config = dict(
    d_model=320,
    n_kv_head=10,
    d_mlp=1088,
    norm_eps=1e-05,
    rope_base=1930.0,
    qk_norm=False,
    attn_scale=0.177,
    init='uniform',
    init_std_qkv=0.0244,
    init_std_o=0.00445,
    lr=0.00199,
    beta1=0.9,
    schedule='cos',
    seq_len=384,
    steps=3181,
)
Each number is 50 + 15 x the weight over its row's rms, rounded and kept within 0 to 99. Layers, rows and columns count from 0. The size before them is the row's rms in percent of the matrix's.

# down: layer 2 MLP down (transposed), 1088x320, rms 0.0335, rows 27-43, columns 64-127
# gate: layer 2 MLP gate, 1088x320, rms 0.0371, rows 28-43, columns 64-127
# up: layer 2 MLP up, 1088x320, rms 0.0352, rows 28-43, columns 64-127
down27 121:50 60 75 40 39 37 29 26 52 69 19 51 46 33 42 83 06 43 38 53 38 48 59 46 71 54 42 58 58 38 56 48 59 61 44 52 72 72 50 35 48 39 79 44 57 54 68 52 35 42 59 49 55 68 71 59 60 45 73 71 54 50 49 55
gate28 123:45 35 50 40 64 53 66 53 64 70 33 66 54 56 42 34 37 32 56 25 53 51 87 34 79 57 60 67 62 11 48 59 50 06 51 37 39 51 01 45 18 51 58 47 52 41 55 49 40 42 21 31 45 45 77 69 30 49 40 34 39 41 40 41
up28 127:29 69 24 50 75 53 53 56 38 34 56 61 37 40 46 39 00 41 40 34 40 59 49 46 88 46 48 51 28 56 53 43 57 66 23 28 72 50 30 56 51 56 54 50 64 29 62 47 62 67 64 58 38 18 43 81 29 28 71 39 50 33 56 47
down28 128:56 63 35 50 61 43 61 32 17 23 14 48 59 39 51 58 40 30 51 50 53 59 63 61 72 51 45 60 50 55 45 71 62 54 26 33 66 27 51 60 50 45 41 52 51 40 49 51 57 67 42 45 54 38 62 58 33 31 58 34 82 38 62 43
gate29 072:46 56 82 54 36 71 53 73 39 40 57 38 59 66 27 36 61 62 56 48 56 60 31 60 46 57 61 55 45 42 39 57 59 82 38 48 44 39 24 41 18 41 47 73 17 21 55 60 64 23 51 78 62 55 56 50 80 39 27 43 55 55 47 68
up29 071:56 42 25 44 50 73 48 32 67 56 52 54 71 65 52 43 52 58 34 65 62 59 62 33 56 45 48 72 54 57 29 32 59 21 57 44 39 45 48 48 54 42 26 55 48 52 49 54 75 68 34 14 65 69 30 55 50 50 55 57 46 31 64 35
down29 078:36 59 61 75 24 69 36 69 50 54 95 55 40 58 47 60 25 52 57 59 56 61 56 59 47 33 40 52 32 32 40 60 54 47 48 75 49 27 28 26 36 61 49 86 48 23 46 44 41 36 54 30 79 45 62 28 52 39 32 65 73 70 28 63
gate30 094:58 69 38 50 46 47 36 74 50 78 52 45 61 68 43 53 00 43 40 20 42 52 54 82 51 62 53 50 24 62 66 50 77 63 66 45 46 29 59 45 43 44 53 35 79 84 41 56 58 56 39 81 57 51 56 47 57 32 72 48 46 15 20 60
up30 093:54 54 50 55 34 40 37 48 70 53 43 49 47 44 59 46 49 47 30 84 48 59 62 48 53 42 17 58 40 41 48 32 49 64 55 46 51 23 43 50 68 46 49 58 48 53 33 48 49 53 48 81 51 58 31 56 32 35 46 67 40 43 44 72
down30 088:66 45 27 75 74 45 35 58 55 72 60 41 24 42 63 45 35 45 30 29 54 50 49 77 57 49 47 50 38 74 45 60 29 57 47 59 73 41 45 51 51 55 49 59 49 59 52 39 62 80 48 62 29 61 74 39 28 14 40 90 35 56 00 57
gate31 078:80 44 46 47 46 37 40 69 55 35 51 23 48 53 49 56 50 31 33 25 24 31 49 37 44 35 76 33 63 65 75 61 52 30 54 65 46 69 32 54 72 61 50 35 44 45 68 64 65 71 31 72 38 19 75 35 70 56 53 38 52 39 45 73
up31 081:49 62 27 71 74 53 75 62 31 50 68 50 13 56 42 44 37 49 65 63 58 41 43 34 76 90 25 51 42 60 70 47 52 73 44 48 19 25 28 35 56 43 68 53 49 29 57 45 54 59 58 40 57 47 66 75 56 56 58 73 46 55 65 55
down31 077:63 52 46 69 50 71 76 55 63 59 20 80 48 59 53 44 48 43 59 61 42 38 42 37 33 54 41 85 32 47 52 60 43 88 19 55 55 40 35 99 54 36 51 37 41 41 31 48 31 75 42 54 34 46 38 79 32 96 49 32 37 63 59 53
gate32 126:31 74 58 36 39 43 44 84 38 61 32 75 45 68 61 51 26 63 70 33 87 70 46 48 65 58 53 63 41 28 57 69 52 34 60 64 71 59 25 52 41 57 37 51 53 60 56 33 48 41 26 54 59 46 94 75 66 58 37 52 34 25 68 50
up32 121:35 56 48 70 62 62 58 59 59 52 67 69 57 60 52 40 48 30 68 53 52 65 34 22 40 41 47 54 66 66 46 42 60 39 41 57 42 38 61 61 50 54 61 41 40 26 31 64 76 25 42 56 36 46 22 44 29 24 50 36 51 42 12 19
down32 116:43 72 39 32 77 43 39 85 40 51 55 68 46 47 53 36 27 58 55 52 56 68 42 57 68 54 53 68 69 52 65 22 45 37 55 82 67 71 46 81 32 45 66 59 44 60 31 57 51 35 28 59 70 44 27 73 53 49 56 35 42 04 41 69
gate33 109:56 49 37 67 44 71 13 82 65 57 47 40 55 43 49 63 54 38 54 87 81 94 56 69 72 54 55 62 61 45 69 34 44 44 41 46 43 49 58 47 36 45 56 63 56 46 46 39 69 61 39 45 51 61 43 43 40 64 83 61 54 41 46 42
up33 107:43 21 56 74 50 83 60 50 44 63 43 26 31 32 33 43 11 38 64 46 42 70 58 63 28 44 28 28 38 59 30 65 51 21 71 48 79 42 40 54 54 47 59 77 57 47 57 45 54 51 70 68 46 54 56 61 41 46 47 64 26 41 72 71
down33 113:41 24 58 63 53 48 58 58 52 50 28 67 42 54 72 48 38 50 44 36 15 58 54 43 31 40 46 50 34 49 51 60 50 71 55 14 62 73 38 65 69 49 62 54 51 72 46 23 48 29 53 68 24 74 67 57 43 80 27 57 16 52 63 62
gate34 083:34 53 43 70 19 81 56 64 37 55 49 55 52 67 30 55 54 46 44 39 68 39 31 37 78 63 63 47 65 51 46 58 68 53 74 47 60 56 58 53 33 44 43 37 38 28 40 42 31 45 26 69 52 60 36 27 71 74 65 43 66 49 61 33
up34 084:56 44 51 45 46 30 53 31 42 61 38 68 45 79 82 51 44 48 40 35 58 68 90 60 53 62 38 59 46 63 39 48 51 49 56 55 34 48 54 47 46 45 55 73 33 61 59 39 83 57 64 36 41 40 68 35 40 43 20 57 57 44 71 19
down34 084:54 40 63 51 42 62 62 47 64 33 00 29 38 39 76 50 33 35 37 43 54 75 71 64 65 69 75 77 44 33 62 49 57 45 49 19 53 24 31 00 33 48 45 47 45 47 22 67 42 54 63 37 28 20 33 32 54 51 62 71 44 32 53 36
gate35 083:20 42 64 97 42 57 48 85 47 50 38 39 28 66 53 31 13 31 69 52 20 25 28 50 66 27 68 62 47 59 72 53 38 11 58 54 54 43 24 68 40 52 48 52 26 52 66 60 54 49 47 57 64 75 54 48 28 63 70 55 53 39 39 89
up35 083:50 53 69 30 53 49 70 46 39 50 48 64 52 32 50 68 49 35 58 65 40 65 43 55 47 23 58 89 64 51 62 25 59 52 63 39 54 28 51 32 70 39 51 41 28 23 62 61 56 08 19 22 36 61 48 58 73 43 44 61 63 36 56 90
down35 082:54 47 60 59 31 69 36 77 64 70 65 46 63 57 45 49 53 62 47 36 66 36 75 41 38 55 40 00 54 56 30 67 57 51 45 48 70 26 78 99 62 35 60 57 42 49 49 45 54 66 45 71 58 25 54 27 54 46 34 45 43 67 35 37
gate36 095:43 71 63 51 21 59 56 46 35 49 47 41 77 44 60 21 41 34 76 34 19 66 31 28 63 53 35 32 73 38 40 54 42 24 33 47 58 62 74 46 22 54 39 53 33 44 63 58 38 56 43 62 32 64 54 54 65 44 65 53 44 88 55 41
up36 090:46 52 31 26 74 52 63 48 56 37 61 37 25 53 50 50 48 61 51 50 50 33 53 34 46 45 62 65 70 27 54 56 33 58 50 66 42 72 27 35 63 52 49 66 44 62 51 35 70 23 62 65 46 41 64 53 31 51 57 52 40 65 44 54
down36 092:09 43 26 33 67 56 33 41 33 48 99 46 58 63 40 42 43 43 51 68 41 40 34 66 49 47 52 50 55 55 71 40 17 62 61 80 60 42 34 30 22 49 47 62 35 26 64 34 50 34 68 25 63 31 42 35 39 47 63 52 26 64 48 62
gate37 113:25 32 63 62 44 39 10 83 57 35 60 72 43 39 68 48 31 21 45 57 50 75 42 64 66 42 68 45 54 46 52 71 47 49 58 47 39 38 44 45 26 50 71 21 28 39 44 43 66 68 66 40 50 24 70 60 80 62 70 19 37 51 71 46
up37 114:35 35 61 43 38 37 26 53 76 46 51 64 23 32 55 37 51 44 48 67 67 50 40 57 64 51 60 50 65 36 40 62 51 75 49 49 36 46 56 31 26 24 51 29 44 67 57 47 85 53 69 27 62 38 28 73 66 29 30 49 53 59 71 43
down37 116:52 21 57 43 67 38 12 46 44 35 00 61 27 40 64 24 60 34 61 68 51 56 33 64 56 48 58 62 68 35 56 58 52 50 36 50 53 31 52 24 34 40 69 41 32 40 58 38 63 75 56 47 58 37 40 63 72 38 45 60 45 38 68 33
gate38 077:37 46 22 51 54 76 39 39 39 60 55 25 46 57 34 57 49 61 50 41 79 43 47 61 68 70 60 45 49 73 48 32 49 39 57 43 55 46 40 43 40 60 59 31 56 80 55 33 60 75 55 62 43 53 43 40 34 64 67 66 49 46 49 65
up38 080:45 45 39 27 50 35 53 48 64 68 33 52 52 73 28 61 92 57 36 25 60 79 73 72 31 60 13 45 79 35 50 63 28 55 56 69 45 62 87 61 40 51 69 59 64 60 25 54 48 46 31 26 49 62 73 38 06 54 34 53 32 44 52 54
down38 078:66 59 41 45 51 58 45 54 57 42 29 51 48 68 54 42 50 12 21 48 56 56 42 41 23 40 58 64 47 71 23 22 63 84 64 54 61 48 72 77 26 55 58 45 55 67 64 41 46 55 62 53 29 50 46 62 57 51 51 88 65 32 37 68
gate39 103:28 42 43 30 35 59 40 53 45 48 46 48 68 42 45 29 11 39 33 50 75 49 43 44 48 40 33 63 61 37 54 14 46 52 42 57 40 42 69 46 32 31 63 42 64 57 46 57 60 52 50 61 57 40 36 63 04 69 45 43 41 48 55 56
up39 108:62 67 86 50 65 49 54 49 62 68 51 43 66 66 61 65 53 46 57 56 48 64 81 51 33 56 43 56 45 64 56 62 66 46 51 46 51 70 55 46 78 26 52 68 35 50 40 67 49 41 49 58 50 50 56 58 39 33 45 60 40 49 46 61
down39 110:57 83 56 49 50 44 46 50 44 59 00 69 51 63 67 47 46 47 53 67 36 51 50 60 79 46 58 45 58 53 42 45 57 64 63 40 68 60 69 97 45 38 79 62 40 53 39 75 70 55 50 73 41 52 47 67 41 59 51 52 35 41 44 49
gate40 104:44 51 57 64 49 69 42 57 46 58 44 56 58 88 66 54 39 52 62 44 54 11 45 40 67 45 54 64 53 44 72 88 51 46 46 76 52 49 61 47 38 47 44 63 43 44 61 52 63 15 48 64 38 16 43 56 80 53 86 42 49 62 78 18
up40 107:51 54 52 47 52 61 54 59 65 36 61 34 27 42 51 65 20 63 51 60 13 66 58 57 36 44 44 55 37 37 56 55 52 40 63 33 61 43 47 56 71 42 35 53 68 65 22 17 58 59 65 60 37 31 45 64 34 42 36 52 49 63 68 39
down40 108:42 52 61 66 63 58 42 67 42 63 42 46 44 67 66 70 40 73 39 58 37 35 52 52 66 81 63 62 40 31 80 65 58 38 37 73 32 81 64 80 40 46 36 70 42 51 36 31 83 44 67 69 47 39 55 58 58 44 37 57 55 92 64 17
gate41 082:39 62 57 35 58 57 73 34 60 53 42 71 43 78 55 36 46 52 64 08 41 56 63 39 61 65 41 47 59 70 46 52 43 48 37 32 28 36 44 43 45 69 29 32 17 25 55 48 61 38 53 51 40 48 68 41 63 67 09 47 72 82 65 38
up41 088:60 68 56 43 53 62 33 15 44 69 52 59 42 76 51 51 40 39 58 60 55 43 39 76 49 59 48 40 38 52 70 46 52 10 69 46 69 42 67 43 72 32 69 58 55 75 29 46 48 50 33 31 60 71 39 47 45 51 36 50 58 73 57 73
down41 088:50 62 51 57 57 50 54 54 66 57 00 45 69 54 22 64 55 40 61 54 43 19 18 47 37 52 49 61 53 40 48 42 28 45 46 64 54 54 57 00 67 63 46 81 59 82 55 53 36 47 74 59 99 43 54 56 40 43 60 58 50 50 45 45
gate42 108:40 44 58 70 25 88 44 69 40 50 54 50 56 39 22 33 22 32 40 48 51 47 92 47 32 51 40 48 60 27 41 64 45 56 67 55 71 51 35 42 51 43 73 39 51 62 54 44 56 76 54 62 50 44 66 42 61 68 73 47 28 31 33 57
up42 108:32 30 59 44 33 30 53 19 61 64 56 41 51 74 53 64 39 48 67 43 40 57 27 81 68 47 57 29 54 79 50 29 63 63 42 43 57 76 68 43 34 65 24 76 49 13 68 68 49 53 25 18 39 67 65 49 38 61 72 35 56 30 88 20
down42 111:53 59 45 43 45 32 49 46 38 44 36 39 43 63 45 74 36 62 44 52 67 76 31 56 59 32 55 54 40 64 69 39 58 60 36 50 41 48 82 19 52 60 16 54 56 27 80 69 35 38 44 13 99 58 58 43 52 71 47 44 56 33 68 25
gate43 101:37 17 38 18 39 50 61 90 42 50 53 45 48 53 62 47 53 65 17 27 55 52 56 24 37 48 31 56 57 22 53 24 40 69 52 50 36 50 56 44 56 34 21 65 52 62 41 15 57 36 31 69 57 41 55 71 39 88 41 44 49 59 78 49
up43 103:52 44 46 51 65 45 82 50 51 61 45 41 64 56 45 48 69 49 27 28 57 40 53 21 26 50 24 57 36 31 48 47 54 68 39 48 45 49 53 28 55 52 74 65 69 34 54 49 49 33 40 61 60 47 47 61 29 50 22 48 27 54 58 43
down43 108:52 55 53 51 88 43 61 81 37 48 34 35 54 46 43 49 58 61 29 30 48 42 51 55 30 50 44 64 43 40 18 55 40 59 62 18 48 43 25 00 65 48 78 54 63 34 40 51 42 56 30 34 72 62 46 57 52 47 37 52 34 51 49 56